Weights of a small transformer language model: 3 heads of 32, vocabulary 4096.
Each number is 128 + 32 x the weight over its row's rms, rounded and kept within 0 to 255. Layers, rows and columns count from 0. Numbers have three digits each. The size before them is the row's rms in percent of the matrix's.

# layer 5 attention query, 96x96, rms 0.104, rows 0-76, columns 0-47
079:099152148126111124141158134122119145099163116091133130151170122112131203165106124166167199155079123162144129087139093139092128133125100136148099
077:072163141134115132132081128148135120107156130067126143130134113122110193127104124131096189163074157159149114102141124110061150149138139097123111
082:116166121106107129134082146131130116125200132133099202134126124150124166103112128143096150198079183124145152129177126104081138135130129126137117
080:129095104125084110085194101100111147053132087161148104072157143130115104155123128068148143120102107103115128116103103179174123123113061147107097
105:148146156135117111140120122108124148100143103151163083105212125141157178124111130168190135117137110226138084137090122161190157181142097163119093
106:112124134035128101102107121105132122087150139112150173106102077122114096154151142091168141088134060176158086130161145160096094150108143136118110
105:066105110085192114088136129131125142128083080108096154097113107080116115104145109118215142113076126076129143141153141160106119147168150122114158
105:072085182120155076107131141119099143087143145214161132120102149121128106158149211044111143100111085141075075120107120126136146096096154120111125
101:071162152138085027177118149171124148101100089177160157150169118104146101098160077132142132135114092128173115125097122129195092091068087131134099
095:105095140143139161142143112141109046094179139120140114161087151097119048140125141149105133097114143116159145150139172110125086136127105127168172
110:178165102140142120108129136127133115128123148136191171131147068139152162157079097118194158104129101164165196153061154136160086171143107149113114
097:127090129183143176133144150128095165120095159117092160159147121121086124130142135196135155157117107102146166111137194213156157202148135135147139
097:100114106114147116133075170109165099123103128108129125134131167095105123142111042148077171074094078173170125119161144084107129104143117148137171
104:130109094180175079099140089135129112134179175102182102141159151170122142161099132131137086078209164156103162139139121168123135143077179126121100
111:179115141172143154140094105198100063185147151176156093134135077138176123164153181124099166098139123161100132123112123142123124115080118073167079
115:140133097148168154143141151177110101184126196121071127181093137161107113143123199122094111092163148070113089139150172110096145159168121093155161
086:124116135140171112092148105121144172114044130160169093099092145080133109127116111163110073096095028126171092129145126175136120177169073150090107
092:123151119105149117077086112098182134143056073135157136114126120057135121118137110138164118106142044180152156154112187138135091204160122158108118
088:068179121103166142134064158109158136179083123179134115118102127081134093122150113135163122091152059138181131135176149131108079146190102120147113
100:175121129175098137138156118114095142131167150156153090115184153192156184134141124173088091137149169114094078151136108141141196148080162134123108
109:137081164129147109166213125170070114086160137069124114112140139169141125136145179133106129159138195096102104083088121141135184103086114081146155
112:176127137123128042103181115127069167116100096098132140095224109149111202115094168125153133095120122181105116118107162157139196139130082110121093
111:175086103101081098083122141142135089127147093119114192144185140117141161096134067202200111083111088156193169133090140174163156156117112155112084
109:138081124170133153133118115137127060172117131061115121163084118094112099129161093048097123089101123122130150122177089088087122110172125134221176
104:202059100200112085119137184156062075108152105130130158166142079160140207112143103123107110134139130124142124115117118121119197095113147099154137
116:078183148162179172139100128118160071118122071175100144149081133127082072140162106078130159099102100157148161114170078063136084070137180167164129
114:148104147151088119121071076124107169155187100119079099093160184125096138071170120093094078144140169095211164157141090123132155127147126158154185
122:118077170115142156131150115163086120090143161151081093133126158160130078159148197151126106188121181109077065102125138122102124130134190114127208
098:108111124094129160181113166143101164112160148098094181113132108117113144147048204159107127189127105126087107115152109045114137131131061107111126
096:110094172159139146108144131161174098095112162110098129200129116113135118113134176140098109092101124127095134137135096139131093155118110144122134
109:229072125140142138092146098168078121135129139130159131085121177182128144135137175130084150131196155120096160152075138167149154096125128118102136
103:154109131110029192157167163114085150133084124133085073134200100149137185153092115154124151139154142142123098128062108164127110145123073155118141
058:117140106165133165128073146083142173184180081120157086136182137139124136128194133050119073202128172133150156108096132121147169103081151148110179
081:124146082162093121107100164129100138110126096091107176113127087115144070096193169085126081157154140128111086138088134122207182129121096180096152
081:117093143156087147088076156111065155130186118091151158058201087105161109074160130103067142175121169118146096125062117088185175119100071140114129
094:048148143132184110131149062112185119118074148160121110189118165094113189146115145176152187114094129104133190115141146127124107150136158101164138
074:161174109164123118100097184164090156107168131166169118126066122136154125093128088118141075091119135107143144127081107096214153126077154175157078
087:146108109182129102111079140141111159071144093093170174147146108123183128131151151080147049116138143114190180118123105119157168181133119172162115
083:115079150119156093119182094140089128119079106133098209077119136096135095155103159144112118099185164144131116164157137144137131118150067160106149
089:093106170083101119137145135099128185094104103135148102067144089141135137130190142050151112157076086151132141149094108099152103153164126125086141
087:098149153071110101093172157160154108086165143171137098116146132156085130089167139143158130147114135159094112054120075143096162131066163124146186
119:128154128179104100100087142111069179113181089103151119108113097165163163091129119094155077134137170087138138123057122109156149099120164140129143
090:116180124120116101102109124187119184076082114076147149162159139169145113092151193146221140108201163108157119162200132100111150171098173093134061
093:098147186140137138109095118093108116138182127123162101209096157186110077154143162122045117154131173091093147140125143148147153101080077202160168
090:104136137148058140096151105167140194128092110183086078199117102126124087082164172109114135100112123101109134091104149158103104092097116113113122
091:142108148103115111177167151111183128095164128082076132150148107092136133189096183127172153082152123106136122135170148105138162146188108116169108
100:141123147092160111174126103128168133153121193117070114157194140129176147151109132137090114142209175138094118128157138098173131085166145112144121
109:174126140118148169094156100107121125140178130069133153081163125141119120106116168107149156147185175119174125095064168112079086104145090139116177
130:131090142123155111130222119125175098147104137161089126136124133119103141166077090167152222072087084103134178121157122115125107103174091124118126
087:149167087100076094157121133145063118131117130138135119110090157137164136089177139097203155110132157165149155165075108045143147098144181117155143
081:181099120139160126160146157112145147055185115140087090124131081159149109136145092094135096084133089104103161146132112127142129185067119142098091
083:126088165124141072150109171112109119169155092109111108103153059135174051124136110105142207084089123221115125159109097142095110104143058145152122
090:064146144116140120135071099112148206076109135132146091149166144110101088120143189156130112150161177110112136104082175099114104123078140123168166
097:157161170161116187154147073077116140114185169158127062133086125177145215092143097093152120185140148115087109143079101116126145144128113130115140
092:131132152115145096127118085185092153180151164121122181151128090123100133152110128123077137113154113154124107182179118137108112175160099094202128
083:151097117160157120127139111138146085149105107150084151125148152142094159158101218165141220124161069112093159141151131101066143152158091079150112
109:118124101163116123150131181085104154184133095076133134141189115105131114126166138083104099218099153111099178160111106164176179084133130126104093
095:122157110177150089125116137178081157157190126133093115126191149146173138080126171118110078140199152181171109119113086077154176118117143098175081
093:102125119127183118165109102086149118187135149146162103065151101139123130073103167102102138071048142116123108178129060065119136134167124123147102
108:169172103110176091185167068146151043131080148098103174126149110159120168158137102105162161164060136135126096103102144114111070135141154129123084
096:131127123139130126106174083109112127211167221074145159145136146127130107173147181170119157043131136154100145101130124210109146136168087047148106
099:070152156098156122133184123142151167156115095133189180145137138185197133116069156219181151108117122108143173125110095106209135156133105135114123
089:096078124092149086118142087173147129117147128113127144048132120134154110168133167085179193136121150140096163124136164097159122107150116105094151
107:149164102142109139128130125078155140108094164119155155125149131122142068126121091098110077146124147118168161085084131156193120129117176129127166
085:137114130130148152149141076118180162157072171142110139105133121146123136118103169176137070160137097121036144187142123144057134148142178122132166
095:148137147126164097172090049125166127104089141121131084172121113083143168154049118169091140109126102213091132117119121128083109108136116101125127
081:133176113088120077085147141099143111160131094105134150119120131083162201084074126178190209146122152168080132116096119115140064140100106116139110
091:114136114123128105116118119166145057183108130106094160166106160124127194129138130129080171120077173128133115104127145103068139111097079116100112
101:149119170115145089118147051146159114108161096119105171142132150122184184141055052177156131155130159139107093160152096095101139099138077113136136
073:187120153099100126172103173095117101187111108160163126110146180185153122126103129085132148130141209136090053107093104149153123143129116081146118
106:118131108124105171178126156106146183126186139133087092125196190152122132109112094146063106149135132134169161110144191129141138102150141126089173
109:092124116104068107110077156121160128146158090125167105148152167120125170072125101076155159168145145126101099104131131110088125162064182167053138
096:090146137112053056148152143106078134119152126079127110084160124114155214118106088122158127142188152100144139103081115112132101175084158072066122
105:098099144152159060166104139129208162116166140129176118148155160193177143143161163164118119144084118108141093099082095210142163130152124136101108
123:148103121126131146096117148154114172112120138117088146111135138114157157151111206150063166114143119108090127138071099062130162169127156104155130
118:122089157111155168171145180138059119115095125156131110098122172131108074107105110086118075133226138087132122138124128130120195139132108107098108
122:098133089176155108073123184063126127045129125182162100159129122161127108199098148103164134117145085121102144164095163145154119076093137154157139
# layer 5 attention key, 96x96, rms 0.108, rows 0-76, columns 0-47
074:140125122123128107165076058173120119122156086142087136175164178135143143107194191087106107165179127142112144172094171177146163165078161161104144
073:170130105166096112105130134155119073107155177128081148231143127112134136131119155138144077116183117159109112136110140172165135102104123123106193
092:200122138161079093144150183139149114087136095115095151185134093145147095100124107112152147149112134164138131121100170146166100103124111081121088
106:038162119100149130120114113107133146175129152120167100078092174134137099112117123128126171103103131078134136103120054128110147160098155123124146
128:148104091078135191135156095140147101158187105145158072117098117153071113124203134086091130143095154080102120089139081118117157110081144134138141
104:157112111119096089143100129113088190083105093175131080155133094086153147157140144136103101094115095138091134101131167149142113118181140127149102
105:145109104082118142066085152149164123101034141118143127161088143127127124159117093109130091131143107149108187152121104110170133152133139126087122
112:133104176135115183099155137129120135100093145119155142140158091127080124118087086213126101149099087184175101107126190140119089108177139160124117
113:106110116067099099059142178100150150153093104127133094087154112137108100101153133150153089121173112067142089084191125097115134149112163166096128
108:143091124119115190089149097173158163200133171112168103156138059132139160090129106179103166160079144145159115122128135149149085138115100166146071
106:092113138150131184097125066165144125130087107098122103169092122130114167133129125120105159058138102127146122146167104094118094134128109163150168
104:149117085129096092147125159140111138206192148092166101155150075149080165115097112099097136110090121208118139152108056167123077132123111103111154
092:119092131162129165087138132138131136148123130111092119064156183102099167085137117141123150165119170109138135112114076092161128153130081132060180
106:101106140106118131130161078183106186182087144121133139126140139096138084098133124149171145135129158169199101166149170144112087120151128095093091
102:124111190150114166148105120092169178119096132078166143123144117161134054138104142152160067129120162104210050134108111081171149141168112133106096
107:125172153174124109125075144125091099118123209075148149092159102131123147121116134097093109124040104192117127156127094157137102116141088141160106
069:061116133118122125130155197101151143096144161133121209212068111109097104153112111150085165169137101119081090110150155068109121126102098123094135
091:157144143201108162132165161117107123118122139138135154186110129071134091165079095171097104137136113121108084125171143092115135135148167159090106
091:136139177178130095145153141086152166125073120101103144135117150076129093130081171177133091168103115111111064113151163066148077165191107070140076
100:187122098111090117089093130145120084138191157112093115122137096205153148099171096088129146109117158089093119119169106124102175104079134157112165
105:073139093117126132124125118104102143119065151091110133124154185119143134086121103113190149146197113092143150125142127089185117116098104118114096
103:132103139109150131110118132149120149104152099177125107073148086148129089118143079138095124142153178090143150098133116111136168122057190140105108
121:102153103124140140110121132104121128194134116106148084128164117119111092128166101094143155113072139072085080034179082095090174158147046090113162
097:132124103128148132115104178121180126066073143179101149129155148100085122167088152169098141139127112113183156180153164108123088196145110105104093
095:067151113116102115125147131159190160163122163123211195085100101115098144125099132154154098184091088113125092059125100157151131157136084090128125
110:107107143120081122059124171127080120125154106155123118055143076105139095122152123092127061098154081175091102072170151098101111117094129174104127
116:133169133152142136155172139175131093130104154143146161049133086081093146155130146187064143160088136105122106143152129146069121147156065111084158
110:143183100161129126116066157150128130126164201137153132178141119111174162131142136086161101130080121157136142143076165222102079084118110138135112
094:213131134150136113065126140116102073125139120148134185149160095152189149117135115110104142100131141078153167139094114158121121077124142160151145
109:178138115134125104133117138157144125139182173083150143165107068139162144160076147123211118150080151136131121161123119155094129079105095163158093
102:167123178132105191115088131139067171199091147102084090148092158111126133132108118141142093156122126147131141086122161149090167153052095127116130
115:089133135168133132180185158166161120140125130132107078148149090118094122084067073079107162150094091148189166137109121138173123126114059166171130
133:084128080160123101072093166135103191108139078169112113117167088170151146111140139118134057175134147115171118122096125110135182113120135158085178
085:135161145176137101106076126097177172122142158110127138110120073167127108106162120122179107138100165126168090076150144149110187143103144152101111
086:081139155167076101115077083131060148178138174082155239119171146156191112124132144101131121154124156150117094087089101181137129103086157102122132
087:136084093119111129113198131117148150178126128120211082150113190145152124160093100126161169144104120091088147152140135066140098137149140146142181
098:110177139129132173088107072125130148110165200132136161095106121145137099088195102122158091142141171103078105086151135186116156087067198117093111
094:110145139147104072140124129177126166151159168126119131052072082135118118121096138109119141170149135053109090080135149113159171072076111108148114
078:159102133148186130102122148141185153155081124137116068157164118101136108138088159163154124121117112141129161139148130068165138163161129173119134
103:173126123108065183162155097092113062145182074152114081103147133119179152121113159118137166134078116129140200178075123096129090133124092152165150
111:120180163134126106176111112131116197093168170154140109071163110158125167113107130146089070134136162156174101127169155152091164097061148123094134
073:144129156125122124182162143144143127118163074100082177133161110138070135103116089124108140122174119121056122135116091117115154137094163120078153
094:114106123086155129215199127140127126132134162100092118171141168173165149132111126168125126093157158048092137162117087075194088117125082124139149
092:112111184092113104151116125114162172098092167172114147093112102155132131133117090099174125106175121169096124091121131096077121133129133148118113
083:094074133114099104176145090120183125110144179083091100160176152094111173149084117153100137170109062124133092182174127129138162116144099146120136
094:095111087148116094091079152151111084055154079147088174152129077160171135132129140070109059132157123155112130169098130172150136141100083136077121
100:067120099150117100140160123129133143095136133106152179105133099090061113087142109083064083212140123137117124102113142121137177118122138160123147
097:093141136146137144122133149122052158127087077117082135144210136130117087108106106099125111167114144109137160119089148132128153133132130136079192
061:205134154073086189150094128111188100158156171161117088149098194068125105141133107134156113138150129097110186161129148088169128143149154124175126
096:081145160113136131074114160126074092102172086139162108180177162170086119148155154081045117141156054167175083093129142136110113152082187130120082
074:141111157137131084117186149142183075082120119064150130165122056159114112115155113078136082100148143120111129107153115119163193108086107097109117
097:137130117157150096119176144075138109106089154194092119127087094134120242099110151140105143113129133114103146100104124092104159131160131103151151
084:157136168137088172107075087127139108169131178085119208124088163120153193068073143150168040132130169113122109143131152146094132167120186131144153
083:149137107116116198144123132106125075103087162145188097120135112119101122113164163122156178144153125171091171113155127169150110186136126119106139
086:113158087125152142169075141126088148072120116194108154107168119195128172053127151166160111135119160187182091136137107172029168158107206133156103
081:104084137155110129204137122147138187173151065102132105127100116138118196152046133120119150118196155109136099168126107099115141182159099108084149
089:120137135107163122112117163136083127152072136155109098147131110161081142146130136029089122225125105171150085070097125127120092141100143102215072
118:136063124086130123179152114115122132114113155141138098165110151071134082165101119136089118093113102156133153185161106093132084179149109151167138
088:158157097150123217079141178141163086131088123149108123127130143099136168145121127132106154143173184146129149103094078099128122130156179160164177
099:114127131099108159120116134129116172130177173123096116162095103158085120104177136144243067089139105144196118134083091090123126126085131134156194
085:085127172136118114155149154193080156146137182112131111154170100134134095099127145119137156155056134138076162160042080130094199147162093168098101
089:160163191125068116162129155103138120149167246174097127156136120109142134090168181088100107153090130085136081144122112135102093111096132168113138
086:149138096137174176089106163105092168116121144161144152174154102110098134164133221137116111168150136169100114123148182069115171120097125178118209
089:150143120127117153127124132121140101143171152099119067125068115078103154133136173129190193108106122164113183159111203138094115138196067114134141
116:131164122138110119140146162146079091182117149108164167090188109111125053096160155088127166142130105128126069142105116121139147180106143132127133
088:151141064121140129151109158102110097169144148145112130135143120049075099172147168113018128157131101125151181171164183112157106173137119058094116
090:145137086110116135052136159084131142190144135186085139102077176116150107129117166148096124080161129133101112173115160151179147141161099130140085
100:150101115161098118165165210149156121118144102163188113141083068116146114175134114110146110107120071098076088166127135151128146134091155161113110
106:138109079118124159110082152088147098138193086138112165113109135077146162153101116174149076138145200123119163176097134150108157114144048120125113
089:167112082143139149115136150103146099141084160153129139096087134135127150120144111150133199161166094124101106088121168140140132172172110078158147
105:170152127161180133089177144125145126136034072164149080131097167107087146126119101102169106058125138136146187142185188131099098077162119136096164
108:070119126177119147140158136049139113141186072146104117095110141147140134113132123090128072138139174134096137133116160086123108106089136155117098
096:106202113123067124113110140144108114120198145203127089116165153129069199084140079113133089117151173089158131095146113137146150128095138149132134
100:180121168149104035133079102124111132101115120119170143174129135117122134131124110105093119142054165167113101070120124205075187092125131086148127
125:109082092117155098105126137126067136100116150153065121107126167181137080158151162132092166046104176130131124102121117138113109128195138121133077
106:120166127140193119162054105132131150127079163175106136129107119129079103105148088234096110121171161185124104156128124173155077146125128130138135
108:140056093098157170108149125079107139135137100179151134165146125174108071137110112120088108075161125075172170135078129150134176111133169185164171
# layer 5 attention value, 96x96, rms 0.123, rows 0-63, columns 0-47
095:160125110137093143062109127131172132220122103164110055091184155157110100154136103107137087115131067166164155154167161079143120133144089145090183
095:145154167127153101140109147157115180090116129150162110141033120109153115108116168127155118085120135131160154042134133076115115133132127125152076
102:128083125139089178143125121120156148112142135127128115123170122144143131116131095127195141170162123116149069189133074214202080161125070124118160
104:068157151161190109151111110079149111153157119154090081120085052158105121138171191115070144123051160182146102126112113114119115120097112152125148
107:107097155132125138116151105143101135114140160103094128148120075172121133138155174132116141095078125194149158123118070170141118178154157138112145
096:092094145157071104128048117097115176103113085114091027137127113119126083168111130095162086159123168161184142146125106149119137111084102120112136
104:124113166178116165141114144159115095112076061188077104167088178143101081156107162147151154110129106111172103075126064173148070169107164130154119
101:131094106132108135160127132113129136159180074113152077124155141150157122121124131174183205168109054109099130128140101170130086165096153139167159
104:071140065070088109098140107123143133127109112170149149126151102122137046123174124106163136155111151153157140168093098108092100065196180064104103
111:064098115184124128138093161071129140141113102138114134121218151138135116105072132120093160110148119101126099088164132187185142154107130165119101
099:105167091128095125133158144187090190163129144182118150101152147153100133117112194145110130160137135070110117146173089125087124151106149140122044
093:101116117122117127144108044135137128118163115111123122123130087120074155127170095145164172087120145137138110133149125064225073121129157086134092
093:121150140137098115175092162122134133164110075094171161114120114099173084112145110114155138097066119177169116148105153155102159078081176096117110
109:133176119129111138132111124095094106123094091093127144108143133070137089159089142137088147096171064105116181116128177101159143129133072183091148
107:153082136192155142079109086117150116118143119103116092166100126100171093070121187104148121103133097163159064161100171108216117150167097150124156
101:091129171070078106098170135165071181098158172134166118142116066165073158110122111090093100202119112178106096143159140205074178143121115122130159
095:102102066118093108076117132130174120130127114098109153153133164118144155105085135118153155079173154093090150103162121168162109101142094053135121
097:118094127098102113156168104144101105133088140122162099097173115123105187127176129137145143103189108127083136128159181101122164096137113143157120
098:121136121164181166172125125108126118137148057071091128107224104115139135163140112192164191093128120113171140118169116050130134144088109112133111
100:141116122124146143073087115155157128140079125109155120161153151139127049154140064068176082139050119141098155101181139132123080165170152138137149
105:141130072100080118126138124125152065155114141162119115185193117149136144158139078129177138161056097096123138132133125194137081191093127101059103
096:132085086116105055063112147159175125194135072181122114125103145094198147122141128113143125140122144121104167076100143128106130124147084100154115
108:093111118084072127212110130073136129128114064123171115099122121129086116134113148174179118154158097172094085171120140174142117125137166130152164
103:096124135133135070121142105121044077131117150140146116152093164140156084121159132113092170094101129144154087117146138118158119167132153178088142
092:144170169159136172116131153138115092152092145143175130093089167174150131084140111183081158096129164174095088141146098215116127172136101115171197
104:072058105120123092103168204100085138160111089099153085165099103148191086117121103163169121138149098151128214124130103107122105149165130160095137
099:145106123174117108082150165196163131199093125132118143091127131126132086142142141168149092102091143099088166121108123163121123094147144077122086
102:145145166158151129096109121152120135135139147181122181082091124156121143157167171090048143151136144172081105149141087168144117066148124071160068
095:073161123120189093142160120138141063118152112184100171066089160158094134124196147099148130119092101135158120186070153106090125120121134078138115
107:139114073144098070166172116141087139178104151122188126151151052141166181157078108148127172138098082141079139122164149147033142155129165147094100
096:167162223194130147141107110125152050159195141121172119116076245103188137153181168129127094155101143084089130103107126155120084158084115129129096
095:156179137135141117080116125077171158135106104110117156068105127138182135112157085134053102095147143126130137118099121164103108076147175193092145
109:138181175129114091135095159161168120173137149128121065087168092196137162175141135093126116114123159107119167100168146143112114180140182139084137
092:110128185141139142134107150101158126179155150182162117099101147136106097093140143145107158116106112161141182070165173129136141108117145163080107
112:131087125106166123174091101062074093165132183093104086116121160143143117067148170116095088128109075061152122113117127148178089122121126179149093
112:159107097072126112207132199129182160113157162100093123180114156129101132112122120108119145089143090176056089119132152144105128095105070122108091
101:147111082121141112099111132151129155168169132161181165116148082084109101140103149145128113094089129077151178157066171090092135057128080162094095
094:144115104100106073180083101079128117182178141110129154165135143122148181148174111116136110131149046124128136113150129125185152153165094120090126
108:109137156166158121086121192101161148128189148157085130137108098106089162104129182140112122205121075088077089135082103107136135163109153124131085
093:213169158132120130156135150117143163101098112132149108087129139121090116122141145113086129114121049092103117180163071149137109152123077073111157
105:091172190114094144102083164102148141083095103098117144083120129134077187142132077122138164079118157113162132152140180132198159183103135124130092
097:076092110111050098145151129177073088149100176079172081107156169138189137096090139183130135131085186147125132137123128116124103128130123155133108
099:113122195098144153095056150078131120142105078085084112108149139106106128105120085120176117091126109061141143142121074105146136145190134171154155
097:084116118131166138094149129179102117141150147120100115120131130150151158119111213073129142160140078081117117094161137176179115083142165087068068
105:103145039075138138141095179093119173080123150107141131158098142115150133123154112139143131175082089134074116133112145124114059150116089163142074
096:131149088111195058083157147138166084146092120172142099095104162177106147138131108167111085064142126112138160091100129208166113076130076140159137
102:102088125190071123126101070117121067141160166141108112119125126156119079115151170091105076156100170033117091118140135156111158107086139116201087
112:169115127148153107111103129117136187182111122089153066119122109105114107142126172156116111133143054132123077172145111105106114163134157149107081
103:124080138180103108140122132085152097117119149079093102152100113192139146072097090094144081131079167105172142108115172168121122107175156103127174
100:158123127142169153135105103140162171093116142120200137126049142180110131117130143192166088148127115125088126131107150091087159175149092133089095
107:124132098103144111170160148112150160188134115168112161043131115095146185155120148219115123178164123122145135091138118116120094098121093171087105
100:174065159111142116112110182130096150115108169066104101110065109109111102135089109119142102112111134072089099115150124117130092068090178049138162
114:189157156124117126131113139134165068141051075080089103087082086115149115124101150149097180098142115079121120140108141150137094090120198126155044
104:135139179041134119105067113169158077197148134152105110175089150131132141126133103185130112142098105147118150157137167098179139111116176116152127
107:084190097111156087108079165112088149123112150122116139163029136164059167147177155154061166104131161127079185123089112110189101153160150109104165
087:141122191136170116150127213092102118072154118123090151156112056148150112155129085111149189139127137162167153091137104104110147111118198130111062
094:132126143132104140150167166149121119106123154129155087102091116097121216075162171148134099118130187139125124148130118103097146177120146198149143
101:197175067142054108148192105056163093088135128061149143165145144083154105089147129160127136098126136147092112151095100093105124107160098151176064
109:136177059103141139102158145159121040059096111088102138196146119166122146106105091101113177116077111104158162103123085159134159154123075121106138
104:162141139158129135079102139150106086065109150118181180101118090131137114130116149082089097079158161126105138115163066126122084105160154139144142
103:140104200134130131176159085139141084153167170127078142169141129171123155094146129140115075127117104083103065163134124075152140095159108071058094
097:121120160153112175159131161155135175130155116077116152158147130078101118097140110109098222123144172113068162191162147159130178116163100144161163
097:100155132072145143163160166208167099116142163096110147085111127135147094125121107122127114120177115152140142122190108112112148157115176178161150
115:137166067169111118082080172212122143101136125172146153137125154136101076142078194159135149139101075124128121119087184102104139065144138105165167
# layer 5 attention output (transposed), 96x96, rms 0.119, rows 0-63, columns 0-47
101:158132198077104152136104072165174104126104113119107117151132128117173110126153125143151175128112149118145081140178102098089102131073063166118151
092:102187123137144147195175122096156132146134223132097125103076148153106113112158099161163049168140156088128119064139080139138161111099116146108100
090:110164140074114131097159139088128173107116062102124146133133089049148122111164081065102152152074135110145098104164128119180044125147060111085162
090:101143148108085105116137089133151135157165128106150114067097192120096083109115128136174226165153118108098156091156121146094109113145099204061105
099:097077166087045169123140134114152127087111108167115115080100092129164139148067122095080217169069107132128088132120185113175140178134113156145083
093:096148109098130084136094086106182136133116093175140094109147211157159139118121065112212099131121169143144119141153148101196128153088122171152136
105:103138201083147151144153121107115112082127139169174108093108151137114069132165148122133103168076208118047148102097155159138091137055152103146141
096:089150167149106144099178112045157093105148096158116084145138137107122118135134133116144124133116150156093094127147137129146141152052232167133112
094:176092105128084212152115102163125172152113130106067165055137148109114169119101120157099135100128172094099145163119100158130106053151088154089093
098:123146099114192100127158117164209084122128148109123175138170123134177135119131196063180084141131173090133100103156114131112156111124168111114131
094:111159139160141090111214105134122104144135154094102114155135095204174135178116118164105090076116176153125120141106101096144173086077128117121119
084:141064093128137153134163155151125158138151146134068154112102128121063165108166108125126234102158130105101115150183163158081129139165135179159109
077:088124100133140114166086166132100145119113096148169177094102176043124150092059089051163085123154118142119117150183117153122157123143130133120126
102:184160111123163123135142116165099099140129200167155115189120088137133122091141182166108097140216155113116129179141128157094165165139135092105164
103:120108108126188113181150109074100140135103121184118125131139117096126166121155118064103172135084141083208154113139166180124148134090109142140173
092:137143097119101085110086166097166181129093109116139102126151073140169131126101081168154138123143129176193146145115162144196096176139099132128125
087:077127102147141139066131096103156132108115123096119165177146104100112126167114178147090146120113139083110178120190086119116149097133144064161111
094:137077127146104145082147132181116107136163169146109095127178096158134142091167097153146145174136101089144081122124136092149127093151103070123144
092:173121109097152138082123089082150117068114096116178113134081141143148142121133142162126153122153132106020112086190184129084155162082177048091132
084:160035132140070179121051132150137082080136107079098132111078117123145068153161195099092086094154161127168152088162143172123117154144070147119131
094:136155130142154172142136111130177118118161101114137135163129111118211111148054124101141131074080170095116232163075107116170067132121145144143122
092:138099116175128123160143083154129168161100137111178178127146195169180127188155091110152138117134148130099169104110097125135116152129193097139122
107:091193128119099094123122169071193137087183088087143084136163090085056157124150118074130129104076151111122169147166122165108132152142180098179123
095:149085096087130043098174132130120145097157197132138139171079122174175119104130153170206102122112193050139131144145103158183131132092136121158098
081:110120127032104059134115127108145134110129147120164129159199128129107090136132155106061143143149150178116117105157076139131139156137104172138175
106:193102139130075101087155151137082118131167110122115145145093107155097181100092115143161144126141216147118187106141142153125167166119143163145135
091:137095145161117170178137088215069178133119114119162109118137178227075079151136117099110096130129167067146104080094107111106151131128107151078125
089:113129112113130088139112117175162146120121073099158160088185115151145077124156111152156165092109119108103043201124110133173086151118155106045095
086:092167158104139095185143109177102134136153156165147143125087149116149083099164117187182174076102129080110089126144067163123087141145118108125057
098:194096120220073132112128137160139106186155197091138145110117126144154161146096135155141097154098121140067146134100175122115165156140104139120082
089:059193125130101111138147152130114173143152145106103160175110122106202052151136077100115142101121115121112155147125139114132149122071138106125109
092:123122099131115126121087102121128128142184112122096167084139157158175123092096147185092118126150148093134077072127106155138170176145084120126207
125:148126134084131155150159111158150116179144181095087167139175128140109152084114164150122139142164167177183157172128200133147090143154138066148070
094:165117119142180149151132074070128068121137120147159079135091131148110155171103135143108087130118104168139133096129156116196122138155183114151127
128:130184131132150151113125101118083167098177115238137147102162143139156153111067174170122156112120175129131114100162081122162087150163125163178155
125:119081148186100164160148175139096135148119205104148084151152064149112099078130148109121193161052148140092099108127122094189054088108087112149083
108:131085078154116162136105203104072152164152069092155134097144104101140065145081160128141074140172196099096139146119149143133120155122103111155141
112:145114137058122081093149125138163109103196099085224159138123084146136126117106095142150156119181145160068151092135077103169167099117110113097115
116:170133133084064145150037106114121158064087146137126126094113146109142131160056123136081092123110088156117046141139136144101079152091173130142097
101:125144157112104085100099137194143095068100175105135121175121068072126132174162147150065127154132064169169089123124147143111106119157189116110105
124:177161086131067096084122108123127130176129060120120109089095142108164115142129099160117158132037097156114206091122119163209119156178146098155130
102:170145090145146126086208186109100094160117091121129189120175133147139105098113161148154109097160083154092146119139129143108097104135121128065083
111:075147141072125056138101071117126173123107054177119121085122093056154127127066125094121142124127095116171179184146069100140129100163148157164121
104:132168117110134112135106119152143087172108121174214108088122169131125127094127115121112145181117124121069076096154078170108137087146107070060099
117:107087151080169116156168131123129208093108127131141150091168102083108152125100175134121108121052087088169139114133118161094104147131065124065073
117:123211149092095128112091104124095136173186150158147137138092117132152157160150115172118108121143145110161131109086137153151167073127118106152162
117:184105129085098149130073170089117086105146112121136141147054134123132155136101137140100109137057198136138105103117096173023090118131170108140149
129:127173122155152116099133091175176142115061143157126107138101135158128116106090176204160149132151057160120074138118178136153086187161213148097115
116:133129103139153081125111148057157170193104166137134124088085116179147156143143140161164147150049155172216145149125148130131096122187104119118137
114:167139134111134147166129128087149163142126170062169078131145144138173137159136192173147074167135119110130148113143121075130121170135074094129140
108:183133090108127128098107096151118162144127105120121101102163095102106167102103135142157011134118169094124071119127124096152202124141090068099165
115:106134156147172160095132146125104133148145107159134106115157121093131117095135162071093076146091137092097181140126092125170047108200100071137081
123:124203124084122207132111143179146055141082073089090133116095074094124117125098121135130181124133139109139146137111130084132083144120164083125134
120:156143102083103187138120094118115174186157112129091143070197117117120192120120124089094141115146201154123142175132098035161135124095196127111104
126:137142131118131111180136028138131229147168173098121146127104149079128097169168169072065148118140149135094175094128119155149136146121108101167139
085:103119111118120146107120137110136136114192119107120104101088110108097124109089083077111165106033116122103125119161127073146199144131176127110093
102:199077141081175121183172107149097152098111114137144125128161099115142146124102094170062151138215175081125147156140151116128191123087090138161090
115:103180150156135155122121194059142052070128139121146139114131148147106161140125167166109146118094148117140118092105091154108113124099093131114114
126:061171070169166095124095111143122087135171169102116168095163104145134160136133134099117210122060160151164135105132124103056156135070124196101175
113:095136133126146161115111080106170097080138127182136145126121086112125144130124131121124096113173074113117156099088126177084139131198178165085167
115:146057136089065122146094092130106129178155202148136046147090118175138136114135105137094105164139121190083089141117102164075122094086164105168107
105:152102099164135144123162159141134121151078144148093080152120153150123063109100125123095202086109094129097177114130154137157146167165091171160139
111:138125117126158164130107106157096145117133156127132141108109128121124146077111102088160095146137126092114089108192155091176116096143135183101149
133:111132100233120121156114148101145127114086082136102102121149133160130127147102154126129143103167137121090133084093146109121115170118098128117150